Weights of a small GPT-style language model, trained from scratch on English Wikipedia.
Training: a variant of SOAP for these matrices, 6865 steps.
Each number is 128 + 24 x the weight over its row's rms, rounded and kept within 0 to 255. Layers, rows and columns count from 0. Numbers have three digits each. The size before them is the row's rms in percent of the matrix's.

# q: layer 6 attention query, 384x384, rms 0.086, rows 0-13,64-77,128-140,192-204,256-268,320-332, columns 0-63
# k: layer 6 attention key, 64x384, rms 0.0613, rows 0-12, columns 0-63
q0 086:122125130102161126117120149081121141158093160153108159115124093129109117136110140084103145110108131138146090127107154154093153105123130129145146124123142105123127124123124147067162103142112171
q64 100:187132124133108135104112124131120076111128165154166144149116075084140130149139127205106126147086138141139150131120109125144119131126151150133131129143113144125135130119091127103127149150149093
q128 061:128135137129100149130163136095118128161145092124146145119131159161095139082156118135114163094111138119131110143111145159137121143125149111113115066110138127124134179117129114108100100164166106
q192 111:155158112138072117155129087129139126134141157131158098096143133145087102126140115110080144135092129121161085121087134132134143137121104100131154117170127150181109098143111090124102146130119124
q256 137:144138136078136151134108113154130120153090084116147154157138114103125117149100149122111146164124105137109127124129090133161165114159157122116139130167109131148121121135134171142145144109069088
q320 099:100097098124183128166114115147129143159128079130136142099112079126066122095116122082123122126131103134119163146106147118119126142106173187147113110152151081119132117157125112177158167104135133
k0 079:160145107143144082108143172090148132119148123115134143160088130135150152107143131148114114149108102142136188102158162135121088158099107139153113147099173122110116101118140112177128098095110173
q1 121:164160127116109118079190082082125128133158145140135104171133115135143142108103149143158114131120102125077123124165144097124096161120127109096127153090093136169116096115152130130147160175136075
q65 070:104090099081141119179128142096117137157137096130085121109134203165109138104129107101136145089179094129114126101120186134128146130119100104130120153092153162154122139153139088121125099126126165
q129 057:147128114118110169129121135122135096159081103138091072129160130139111135148079116130115172141172067125153128080146128115146148178144141124153177159150137115119136162156120129131126132103143134
q193 133:165123137118147185121097171087141210105154122126097183141116166138121128109154107181112126114148162138111156134169124103110131165148175159126122093115145117109127162092099180131121154150129148
q257 140:133148114107117148146134125071131155102165092093126117109110153175131143119148113116108116087135151139127134094120118099137120176109100101143156149101144109133137157130115078086086116143159147
q321 100:168169133096118170114140113143133101104190156140119111139148184120134132131128135148167132096136136116129111118150129120141165126117119090113137155124097198170144137098098124088112077123132119
k1 087:107085185174168128128104129167138106099076093163148141117162136117127157097153104158137106093104133080127164148140166164089132124122152134134128100144151127095153089132154127094147133134139173
q2 126:152135099077097157098157099140132121128170147141155084159125113153132124123107151126166152136104106104142105173177099121137109162133119125107085108112094139166130117103131130116100168150133123
q66 100:106131123114144149157144097117130127126154153113098113130149168163123151097136160166130149111148163145111123122108197145089146164116100118107120180107126135133142140170133121112141167122128148
q130 084:126142099091139166166121109082121148085113184131146107154123166130159134117127125132148162121068180118124135126130116138105153172113112162127141139113113164147131082135115165144133122155084089
q194 124:134165140176157090167126130144134097147128140153146133104141143122152128135125136133131146115135130111138146094146190146087133105143120182149115111086156088104135148105104153066119145076180081
q258 158:122162108141169129121138130071134132115196141150133099137146163144135145082146125152111150072130116114108113093162168131112106151113080148136159123101136143109129112110134103098096130086152146
q322 108:126172131154157110117127105116132139083157159149121057171168136100129118141124122152173141144133185107096125125133141116113134130148094087125140123106135132106148139147153128115155075121137109
k2 091:131085141074135112156160137182097095139134135143119153120124152143123109152113116137170116129095130119142156155132081123168107074134128117160119118099088120132150105112166120137171106139113111
q3 083:104098126088172130155149128116142167110155127151126111125106113128163112121106110109105109110136129119097079157153109144136138118097137110109126064145101146118130128116156132142069134119180106
q67 079:126133135069145123160082107073145144055120138146101064147167160127147120095094141125137142139151143129063092070160160158071148171135126087113159117144144128102141123133142163108125170119135157
q131 099:107152152091131129132124110073117159102121182111098091145158143127124125106131121120134140113159124115096092132129160086085158122122101108129117123084152111156147155143144153083089179156147134
q195 101:154173180175134094102121140141119083154133140162167112122111140069136137153129156104151096091133136123143154102121115135114138105131097169142147142067128097112156130122144091138113117126112121
q259 104:143117116109144129128144115109127105092152158131138149146148151132142142085165149155175117105153154131122117166129118120128098093120115100108152080081125132153132109081182138091101085142149138
q323 095:148090139126184138097142136085147127095133131110102142205153156150117135134143155197200106122118097140078117126154187115074147135133150126096102121086123127162118113134161160147106157147138105
k3 101:088123152105103162147159112127109143130157114144113140166085116153124136083103108172135122139100163157142135099119105129117128177154169155146110164141095151183079140142143133145104158111097128
q4 113:156128123110114122124174114129139092103151107166112088143111102111141137114080177117154105149113104125146127162154122116167122123176182087099141114102092126142131074110169118106154131109159096
q68 105:130172102118138150148162120137131165164157140159137098115126128127098124144123107133118087088133152136131129143106071076169105127111161108144137159138128120123131113098130102091130098131126110
q132 118:132180139134091123136196076090105116111128168168137112137156069124129139150163139124164094104147098138195178147134140089176065117146126115137119086119173111160143134129128119106111154136129135
q196 107:098113117143140066100157093174147122187114116141124115164120141066138144119146153098124109135137136138121136111121124134133081078127134141109106143089113110129138112128130153112164124093132099
q260 128:149128116123149072120191130114127108162170126164138132150124133124112130125111136143125125105104128132123135104166134102168068123138103134143159119104163096135143097123151076094117092075146161
q324 130:141152107144185118120150113134122153140140124142155122133157093094137125134126110125152128108136167127139150177156134132149111108139133154107117089149154140152146119123096107100106130103139055
k4 101:125126110103137166107104122079172152129120120103164123107159105130137103125127125074080152069121129121091141112155086118122125079134121124175121104149132128107108134146134114139129161082152108
q5 103:140133092111130130103160090163112129122129126117109116146091160161136142103096141161190115134107101114107132117138130143136106149122115125120115133161089125157134106104165114132156110144137120
q69 139:136126086165109113158163131161129111170125094136154104117140130118087135128089115119108130112179127130105180134143137064177114116129117108142175070193116145137148112160145100164135093111118111
q133 113:119132130117112125140154113131146103186076122111143121118137107105125116134121123127140136123122087109110155142122075106162125073111123161123142130119100121097154085113107146144170127109136082
q197 114:135147134174146120128162139160151087139092090135190141138137122117142151110090111094128150097089098108136182081138136135160132064114120193149151102093109106104156108109138159128147128111143113
q261 135:140151092160120105109157088115126127162160149121121113152138160127079140078128117173118108115118097124089149051141116144166105143100098147149133111088132101126134138109146108121150068092114155
q325 122:125151101164163133138141112144128130150159126161190102127144144118139138135086122093132104096132151112088181118138139097158104137116120124099177108176103156118148173123110086124148109118119084
k5 121:135185120124104119133110149117147109153147145143117110108118116092149148129122127098179102170154138114080121160099161114110134109116126151084125178120160110109161151133112097128111115179132147
q6 090:138130147128144101100162175128097164163147134129154131126142143159134117119132149104120112125124113158173179149131169168109111130170154135167187166091151096087127124148150111148143156112155089
q70 106:116099145142129099129135144150114114132119119124139107097126124130120126130104146126150177123119145161195170191123097139110105128178148135112123059144143143096143103124130143113086134119112140
q134 099:110080177140133101084143156151121140103090147136142150135138159105130140132105151124131105103071113145173125112135159146074137110125142104140116155138158122090133132118135125097112104101108114
q198 090:115132153061124084134115109115120123051100148120116059142116088148124133157127148127130124140144097112146101143127140130176110116127106057130128177120121143142115104142164121121095132110113090
q262 107:133063156127148134077122136140122101134117103158124094103145086131134102156095127127155179126143135159190127139136119137130129100162121096086139076160167113112125133175116119099112124107113107
q326 099:131113137156114121120129137116115124097077110120112168149107132135174136125099112116113135130117146151116162128136143111125131162151104125105126152140135148134122153147153126165113139131129123
k6 103:136133141135124177147103122139123135131129137135147120104160150127147093107138123145153147045089120115102208103131139139121136142134133157132147128107082148161141143112121172139133148168157121
q7 093:114057145118134081122118149068138134141118155176152121097177132097112112110138123090114158113124101147133141142154142116118139134128124122106092136186153159121141131108095138104132137136142115
q71 098:166136124068119154127149175130124138135143153162130147106138122152169142110130112166172140109218167117086111149138161098159117126124105124133076092157152146118116160152096118083109168155138116
q135 090:161116098142158067114153168119134132108134144195108139126136158159139134139144136193125157161168121145134133141129130104158123084129123113157153125101112077089119105117157089152153117085109111
q199 091:121138130136143096073161148162107142139111115182175123164152099100130137094164147145106150110116132114139052135117165109138098111126127157142128122151125169122124132192105152138097150101104122
q263 105:108128132092139093120164128110134126129121162097111113124112127127110143136160120172137125144154146118111106072140095098067137150121174087157113150079144120089134161113134158129101128113122127
q327 112:131118148156120123101180122144124096145102119179115152150130126142114117115104172165111151155134150118114102129168112085152107122158142140174172099159113088127130121152157151147102124120155165
k7 102:124135159077127135163063140105096132128135115184112068116178142123161136114118106133152078110106094122112154194113108092137140153138110115142131139159123173134125120087146093140138126123097081
q8 137:091103147145121171150109162161122132118066119124108110106129096128101134083131113135117152141160159139166133117118112134129142127144120136126155158142146078085139156154111092131118150102137148
q72 070:131138142120182129081137115162127156127146145119134137146128090119116136175109132132148150135161160147128083131122125193149131116148073110137103153143094118159161105114121106096094112127168124
q136 060:146111114136172102148144130093130113117116095118129157140109097115146125142142119145137108153142131125115154144137132106135118092109081145111138154149148141161110134071164096172102136122094073
q200 140:118102119151127149160104134160114139101147135142143136101151098116149112136126121085162106109132105116140071128087138144136146130145164105095131078113101109158133117133158068111121129123141108
q264 113:121108100129140101095174106159133117176096148150116123168170124104138129128140129143106107177090102102116154138143169123156099131133089132076123128178140099095134118149195110183196082155113131
q328 081:147097108137177085108163157164121108124099092153135106122124145113116117120146109140136077166119145141110155138113132141143117076145121171141127107148109168110128105138175133106130108168179156
k8 078:133129128063099117130111134131127157146169149104106142151133118152089089139127158089122113096138118167112106137105126126087172150126169132118150130139113109135123185075075126141086146108140105
q9 115:109148133124130112154100146091127152091075109125073166110115131105080130112140093106059128100161161140120106133106171124099170109132166135139158115166166121073131143117110134113148106083163127
q73 075:159125136134118138120112153130127127151121140137161151135100131105145126140137095125110119122089117118191131124141071119141125103141159148142155092135129137122140143125154152107131133132108112
q137 067:080104134114101153108169132127106098157127112129137147111115097090139127102109134110046167094138131157152087102098130135142117089112111111080101095122133126138122138123130127098113164131128192
q201 116:088164140149073164147135086120127151126159147137111112135110110147110113126129078141092159142169110130158147142107108124158113182129106109099125135176122169163126125150086109138122110145084156
q265 144:127081152113105119129095130165129124158070113095116165141094098088124107130103137110147145162145152143178120177098115128131153075139150127111125119139121148144113147134120170116154161163109087
q329 094:091126109125114120131106147126113117162080108142103160097104104131118126114128136126059114110160099151171124090126132108165131114124115185142088146162122098159100120108109168162119173123118119
k9 087:151167114109131085114139123079136126110131125149117127165114111124119149124134125113097125151187121147095132093109146096101102174102130150135096157102152126120091158141086126124106132106145164
q10 081:098141147129116174132110164062145139165146079117109134137136121125125127174137132156066099131151132142105148128122158107130140089099163155103122104152137173116096111109092134092107079137119089
q74 070:156100104115060107162118162118131131115117062127123087132113160173108144133112117128161226132162158120126144101135107149161148151117126154119136144155168143196111121135092124130130111119129171
q138 092:125120125178122179121159165188140151105118046129151116119128150168116115130127114147140118074147145133119148116158122116145140113115159114114132180163094129143148130145130113140139100125126150
q202 109:143122120134144138147094113089131117164143134130149161129131145129111134113137159182152163104138118115108099121138149123064149103117144116135124146117114128127141161141099114116108116147162128
q266 105:116097175139132152106088134134131146142100087135144153105155152162105120133168139159149159136176117116107130150133090107082158095072139101122148124125135173142139137156113123125108110150126122
q330 091:148092177159130153145074162095138111126154060122150113157161159168097138124174141156140127107143132121116164139151155052090154136113121113125101144129117129167107118146128176158106136115122167
k10 086:159132134134114135117159152129122152113125115136109119176087176140128143114123147126105105167110100163166128076133117176126125167151122067123097101138143157152110146125150130147110082108089152
q11 123:134135136134138112118085161106117136120080130128170134100149136104125133149144087113068115130134146148125157110099155159052172100116139157134153128111140134089132167151102136127118125138104114
q75 102:131118135137086168123080148132149141131115142125148131154125169106132123152125128152146138164137127134119139088131114121096147137124117130113140141166116116126118126142102149130114128159118118
q139 117:130117112150165166102120166147129171117139074098151111118142192132096136124103122104125116115100142121122101091126091161093159153114106085117156191171102118147132129151131093141112095168122153
q203 124:133104133059093163116093109071113159066146171104116117131143125159130117158142107105161087121133109147074107164109083122099127154110129084083108127132131148150109152162103084128124146139120161
q267 135:143064169127107184128102151151134142147064114108134124122123112113096104161152138109173103156137117125142132158146102102081187094141164120092119131204093126150118140152108148165129175166106122
q331 135:138085121120106155161114145135129127150084112120114140135076133124122135125149156108130108128117082137131128153134119123143141134139122149138127154120101140137093096128147165212122123156112183
k11 096:110134123142120136109111115118098162141190110150141099153125103092101106089139141139119138159141165177151127096094126099137135166145139099147099166121142135116105129145119102125104144100126131
q12 106:120143123101176142137162122159111135105142094165173140094116126165152118127084121120116136095100168133136071120148128127089126138160105152124131182125126110095137154149148136074092183128138099
q76 096:122167119108163146138110132097144111107157134127130136105157111149137125120163146110128154134144163138126105102130139150113115175142153127121134148104133108134103141146126164104128182085105116
q140 120:102163139096135121144096118100121123106118188132165122118152125139169131120148143098160150114118098120133063097106123159086129169142112126142091167057147096136130139144127119106100149129122106
q204 107:150119114075128100137144111089133086118113177141063122171148133163133122119119130154164132156134111152107132134136128132123104113150149134114127115104128130146118138147159152108125130152135161
q268 100:089098132095175117109153103129123138154140148144136086142122109109104138101101131127112129160112078149136112123137101147078129136166094131126128142079151111149120120141180126125156148142120099
q332 100:104126102105123076134130141144128127095136207111128114141091131120156120123138167110121095124139092125138103126152152164110121145136153124103153152097149136152110111083149127135187176132109131
k12 117:106122148119151146108140130070115141117169109159132134130124159154095128093180127150084191107130147152128145092133136112134136191169145149181110101158125190170100098120106147121113167088149146
q13 082:116073155123118092114168153124135172155145112159093138124105129112138123114157140158117121129141119130131146146131082105149114131150134125125143100144114124139138091132124186171120112103124147
q77 103:105131118158187096144147107116129146155133102112094149143146076113111146170163160095160125151127101128149141142120109138114093140147154108149123122122159106123130116108135102127115118089156108